Each number is 128 + 24 x the weight over its row's rms, rounded and kept within 0 to 255. Layers, rows and columns count from 0. Numbers have three digits each. The size before them is the row's rms in percent of the matrix's.

# up: layer 4 MLP up, 896x256, rms 0.0525, rows 442-466, columns 128-255
# down: layer 4 MLP down (transposed), 896x256, rms 0.0505, rows 442-465, columns 128-255
up442 098:125142178132112120177146122097146105115102098175122112123114152144086154139111118136150164105169159140127155137142127140127175146126148136081103083084104098096135105168158123122132101166203115142124132126109105127111120090137099165067142105077179135165105130092162119099088115117151127139152139148127091134119084148132071129121131148164106125170103153088100129134119141135152132173119
down442 097:142083143122119083123131116117082151108139175139108177101170125143135121129131091112129126125159142131088114114108111118081146111112142076123095180086149094119136125103120137155155148161128112125123164135095136148144166086087136122127106113156147149146121111115131159135119072155069136075174093161164138137129141117142125128112164166120141118125120115124164150123124108104134117126101
up443 093:105129166108164160123101130129145161167156149162104127120160109132112099155173151137111151114120123107119144125122105162111110095140128110145106179149105132141123112146146169149132161088170159112117129126144113151117118111154124194128150138104124110084114118159132159144077132120106178136113124111122135080138149128146179096134173129126139154154150130137125168108147101128134153131104
down443 078:126096138136124091127165133097117081104067157124097133153099126150132155150107096141100124139162127113129160133119131158158138107156169146124104118122166129171186127128155121102132132142129164115176109110132117123070134133126115144122138120134164104149111124118128138150175117157149158140107137131131158120116111142164070128151091158147079129140114141059148152128155120141151151136141
up444 112:122096147105124133122115128114145143141098122128119114147156184154141130117094135099126138128121136154143130157104139119139133145089200133139127112170151176169111169179136148103143133129140161125104135154117150083127124131089115172095141142140103155118110136124116127113135106150127111123155080120127157141126068120102135151149131153141122134113130109103156152137163114157193128116102
down444 111:151129157135083133139091129126136149140115142120165114124124137119067144119151121083158135128141121137141097112144108107128134120116132142113130106119145117109106164170103129112119171130118083169129105052103157124151115138127112164078133141099130162101117067098157135116116092117122094146141092161134132180114119098114171138166159122124125103112122092124134102137146144192147137127135
up445 111:109114144126141172126097161143110127099116141114135091091142151168105146132150123088113100100125165160173127096110170139149133132148134140149136134116132086102124141143082132147143165087127152112160141109103193088126118167139117120123069137120116160155116130091138159128124140100153183121152122165154130133149104103104091128089162117166135148118149111132129122101109168142154141152143
down445 112:141142146092180127152094109147195156147098135197139125131109112117170140163125117157152106165153123099138090147081127122111159164135130121143165101162127101093150169119103103125133106103156151173104168141115118111117126098127120137135087123154111129155126154115100142125108107107161099144095118128104139082124136134123153132121112136142119149097113117168152106126153157143057124110099
up446 098:073131120138114106128134157124190077133142159145148116131128156130181119119120123118118121134110137137129116130141122059128127122174134100185160138166119076158105149123088128172119114139138125114113122113156130133128122113160068142117118143132149115122129124131102135112124109107161127105147171156110132122120107083143071113178164147154127185132123120089142114140164091136138139110119
down446 098:134096128110131137188079114096145137130167126131162195094140147127111147153130099141133128115113146094168138167111122164109117145107131131121113153111157124142181106133107111137125088069159152128127093135142147113081160145133134118139090110092136115102129127105174123149129117135088087127140120107120124142137132141126160127136118148092132076113128140138133160115100135114112101118145
up447 124:129130121108129156141116142096111120091144122099149136178123124122175140120095129140094156133165130103137159145123098125161140135098146146157130120108121127112090110139128168135113175136179151154131105133108102132148189119145168103166133175155154100146151148067131119136121090135146130099135117120120163121102158151127125130149154136181121100124097129086166176140109158160159154126103
down447 129:125155112144089127132078136132134145087149109127123132180121160150168159166094123102119103108146124132158156152172110128135159102093130098147126155153101125132095093123126166140127171139120090185093125146136089126174146139105126148097135188150109101137155154073163130124113089114147126110126116119144109118097111188139100127141149150147125116086133126137117156133098147194135103123100
up448 101:139117141177143144102157135127175108139144135118129130128124085138096139084172120163143150098151143173123130134153150121130139182124136111125094113127097128111159118155161081141094122139103078112119118099134097161134131155156117170125143144119110140133120109155139146147154090124129121181186120132089164142148137099174119149180141156161114138157108159137127101146099124139131115146110
down448 107:154153131129088133154135138151164122115129124111129113139116127134101137133152145129137160105106139164118121156147128151172112120132126124147154124136140091159102149146085134123116152112111079080128157122169099161115120115110097133134103135128114049160151141145101106113156134120126149111116108163095111150169114141134141132129107070121103102106160150160131099118162163152121107088161
up449 104:179182100118119130163144129119141189114102116126113105101158144146175118163133124132119105146162132133163101116135121109149118138119117125110157149107125091157102084138114150101126082111125115107115141129149111138135162124114093123105132122125158084161128175136124126162136131147153116096112140118132122079107120149124105125174124106137119142169102098167106155077102103139148120128124
down449 101:119106131120135149116178127118143120110074170142158075134135080095086195067146117140131152145104122137132149120134118139129095158163151115169106160133094161171101091145127128206114124136107151154156094121108146091109131122140103148140139142108097123128144091144124096107148095131161121130156145115141157133144161135133101118136130132109136114115114106136178137133143114134162141141102
up450 084:137105128100116161094056092132136104096116151123199123145083120155129113173091134125112131128111115069163133158110157160091107140130079110146130161142101138128140147133125138151163120100136136132111114166127122121129173096127094128117142140086099144109153110116153178101121148105119104130130161092135164158138138111145097168103135124103132143113096126123164085116153085126115138140115
down450 089:141099141128094150178152137113093126146134130149120125146104185132151150114187112120099159085115116140120142134119145116108106112143114102116134148142178168090138130128137123142106162139114078150097106106159126148125151123176153125097112104119119150126097081138152093110148173113178109120119105108115129129157115133076138126085122127105119049117126148082075095146149096081112129132057
up451 100:133102132117153144126134114108103067120117130128179121142131160119152132112133139136116131120155124148119163106105124132112117118133127133111118123127134127152104127099094147120093140148137142115066128092134105159121113150127116116090152179151139123138126140155159155118108109163110111128152122131121090119133123096146154135140094086123146106133102094094122130076211121147085113112131
down451 100:165158138134128104150131132092149145136177105072099164127115148153096139128105095116122098116164135137152103135128155090170133125114185115122149120126152109153138107148129099132112123146087097129137078125113131110109107159179131125164125129107107134104152086098121099132166140126176136134124118102130187096150172127146147130117135124158103114145150151180103124162092141098122166138114
up452 101:128136174167122102128118172130135151130162096110167115125099107107076114135125117118160169095144146121131143077123078111103115115156101152131149115111128105133063118135152111137104118108149129125128116158120102155142162138138100114098123121148142108136173147124133115119109145153140124128102160152089114144133088125150095118106133067102163112161119121133089117112124117136115113130114
down452 103:117138105138146134147121113159153130182112139127141091139088141149144123100093189166072140156136099117089149152134133112162105135121115074140122099160135134137147140121099169130137155119152099117161150087135161091134138137118164129164116148105139127143102098120150165097131117118137138144141163118117080111125160105170156128130134146122112115091106147149123087163126127149156136105157
up453 104:154133141153126117141130158135093129118162112108089115134156110117109101144118129102126136113152126099134115114165118125085146144104158127138108129136103139130105124162147152129140144105125150103118079155171185096142140168120143125111157145136131085113106156140142148185136114096191162104126100090121122121071162125127138128113093127114112104102161093158139136165079105154154169122124
down453 102:118135132136134123132120126084113099124131117155117125125116089090136096108149138109181170123149119151111136155133065139116105121158106168110089104156102153101138137183120125121162122138138130097158154136125108119135152115155146136121125128158085098111143104155137123073140136140155105090145087100155126128162115115132158098139172177115118150086128118141150144181113114116137072156168
up454 098:182162138083172157132127164136122126108095080093137149104099125170182139126159126115089102123127135103118095149131091136143116128144133137111135114146162167134111142138171159151149108085154161115139152140127120133135087104110128113108115110123146140112138139144133141150127150106108150138107157161114134117135162128125137117140157121161138087111149136137137114116121107159137154111160
down454 095:161157150147120092085117121077121142140089164169138189161162138093111105110129127140115108168139133145129114155155134122108112130129117138120064119145113087095155126162182121145125119160141144122108118110106170118102138106117166115172140093106121102134127164131108168116130120158115142130098084136100126102093127129074127109098093113092133080146130113117160152102122122167132131112116
up455 101:147124150113111136165107118130136109155120144090166117088137140129116150175100132173157116095081124143119097147113092122115101138146099121119135145117138185118130151118132133136112122117116145182105115089130119162144140142130142082099161120100153102114110123125120091133142134132151138127157115132133114137167125093125094132091109124097122120101116084123106139114091126141124129100104
down455 097:127133145133118148097111129129146105159139093116167132124151107056144139115142117140137110077134169116107155177128120083157118155131144103114116108152094083109150184084121101135184149115161132099180080120120157125094135095149137085137142125148106112165125145137151165124137124121105119124119139136091117106112124170096157145127145102156151129080125139132099130120094124132140132145114
up456 105:125120138087130123154121125145158181141126142154117137154098123076092177098116105133123126188132143181096096098110137121128139125113093130121113152135116097147143176111109170151100166086107151085128155117144112117164088088118101112117113160118169119146135140184125138173138137099085118134151150121164122163110136119145132138165132124186101131109123144139121087148119121119164163113106
down456 101:124138134080104079152068149158135115127166125148139147129111137142145151123181170171121111169156122143094153173131143098103122127141157049158147123142124163119158138112137139162091113100072111146125138102130124143108116119143132122138136117150107138124114161089145117135142133164139125082142168161124137105154081122137117126102110138144109164108106115127107107108126122119143132156133
up457 096:141125159100158116161125115131112105124101116098123144116099173148097139158097130120139135140145124153152141150153107105150139160077140132087115115150085131140150133127103115145132116094134098123151099116141128150089151137107144100131130127096139084159139090160110123142165126160166096125095121115151077126124120131112054139144147106120124132133118162093111123154095108115119117120155
down457 102:112109109128098112114131151116131134120083143097116142126088090148149098116121103131123134106091107103165124106124196162086138057143106141106160135094145117094160089112169138138115138140129124133122129147130147137121091144111122185153136135100111165105090100120129107108100147136105173173137091143114105170165125095122155106105123106143168160120174111159144151144154110123119087121151
up458 098:141152088085132123143143141147121131158115136102119078167111120151108146171114114170148121135104130143161128119121122153169131145135098093128113142120103185120161148140150128109108170140124131137113066106151103160154154139171122144101124140116108133102153096123141100158149117110132158117122125196143129149090123103149166129170157115123118144113160082127110136109145117139097188115092
down458 104:148151144138125136164128110155129127118143100136136136149153124158117119114128097115110159079132118159143144099092136181121151129083139114144178143131159106132120062123148117125075136169114137107104137110128136147146093128110128112125186160090138155090107116093132110131108133152100145102081141122141135116114127159133121117098122114101185094133156169128111135137090157098145138092138
up459 109:141135152096121159107125125114099144111138176111095112119115124106144117109102101118135142120162169102127133149134146151124119108143137139140136158093163152158122176123112132126125086111117130146132154124142098118112121137102120137115122132131122152072139174147117126133137168149142118150141107101133166126158102143130094118118139143137150161164140138140113158100122138120142146098162
down459 108:118158183119118144111123111098119145135167095147120147115145168132133118137187160109165126121159165142133086103120099115163115124127118066121151134158117121116097180113102103101126103076144127098157111114139128218116150124115168150099125160110089109115138145122105120132147117125088077100132127122109149106135116085104087109125144145125137097121102141136113119140163120148119152133124
up460 098:150163123134143149153139114135126172080142167145143164122106138115123137129165141164096107100098108163101111103159133121109107153125154184155162173127145126103182135144135134137101149146134124081117131142098094118105132128131181131173154164141110095109103140141153109122135111132124131143132114104060126132108124129135138139104119109138104163185125150122156125076121150126115145163130
down460 106:149112155122126121124115139138110088131154119114134138052099076203102167157161100102131192155127131146131100168169118107072090120117121125106130127126139111132117136118125081120110125112108115117121139099138117126141147160126107129082136104106174137137154147120155100128133172139135149113112110151187105115137139128114140156114095144111112123130109133161072150142110117117129120097136
up461 098:128150148157124153121153145128111138134146172120112144154133152088112128130112094067133158160167142109179175120163140139159171146099113113051118114112108132116113154146125133133124145103141128143141156099149101141170092109160126098083159092107140153107136133126125155114099127150156118110145166111112113145089141144144130198112132106163100140145149117146080148142094125172149100173137
down461 094:119085162128113131106106083123122141131112143143179115107172129142141128158100147112101096180134149109089107092064125126106092146150143136167138107110116113096129158099075140126084133129070137114111106115122138170170096127136152108139127163164143115098119142152156100178106155092132106170167140156136129153128085105139140171137125119104127122147138151157115161118132133113095092127121
up462 094:113135120117122135086144113143141137145089138156105149072107080138110121112182135134120136139149099085158134100111078141103120127097138118127142089140122116137139125161100113100138142119147163124108152146139138151108126132131086135097139101145137125152104146145121117099101162147083121127143131150092121100138111120150097169101091139118121102143131139136124176107096132149146084129117
down462 098:124132151091143108100151170110161116122160160115076130082129135155141119124153090131133135117102137122111174143135111146100121129102107116150117167137139097090132117107095108114113113097119128120125116105148135084167107123136175125122130085067123140106137104150136131164144126117146148134168113131147140156118163133101147124170114121116111124163124140150152119101102161108158118098125
up463 098:125116142095127151112150081131144105115124116139149144153105109155130179127118148124133116150156160103080125108133119157137086117122145108137161133115096138141122091154123118134112117121100151151140100091155083104146124129128148114075098137139095094115131141163108174142140120110145161142133146160119116129149094130089077118152150108145161107178170145154117096147120108125156158134162
down463 091:159100100106067124136113154143139098143135130123123098063117146137162136156135102149127137107109116133113112087125146120125123151167100137106120177127118134158098127086095124130084169135157105111127134113154079138177099142107137143116150102129146122136157106091104132130138113122147146073133118127177127104124117111140170143140164138118092106165142150114133135098163155149136162131077
up464 099:139126134135130116137192156110117121157095133136132132151061125097095108177090100114131134147129148145116137103141183154154118097119114165088151128102130122151141116111123120111148137112137130112082135123133152111138085107099126137133091072153133102150116123085107119148130119125100136123143110134075160097141111124153140122080105169132144098142130137113104125101106104194148149142137
down464 099:159126123124136114121117132106114136135153133115157102141142132114142140150112169151131145111151108143149144111117119130138104149116153117124112138193149150078105073172109162093134129145125168098183135144165170123089145106119126091124171138089132169140120095177127107153144099128135111100139127103121138127126096127148138083110138084134096149112083135123148139136135127149093100143113
up465 102:105129099125150126117142108149131120130150104123133176162091108113125115116113152152157117122121094141100168107124120099141062120173104084091112100136126103157120151116084097107108123150127110155125117172125115111142082109085158153067088160152113115115141140146110125148120089111135107151125156135149128113167141134112146113145141116117168111081093100129110123120133097130107145129124
down465 101:155141119159155109129139143111121147136174121120145129132133122119123165144141128122049130125141169150151128160114123136116157099149147090172122134140119147126169088151119147115127160104106122157101123097176133126095135153164129119192085065128125147124097093146168134116123125120137163133133089147097150121100117132125112113146142136171167127120166165143164118115091159128162103111157
up466 094:113155155118109152157151171132144122116127152162135141083142117118132142153127088120179103124129132121193126161159098135144137152140127160118159166132144112177154145105126161189126126110152122093112135124170151121080111134120108093129126143104122086144122129128153139137139128133091088131144101143085170088115150112099084119092103134139157098096087117102157136108095110138121143088119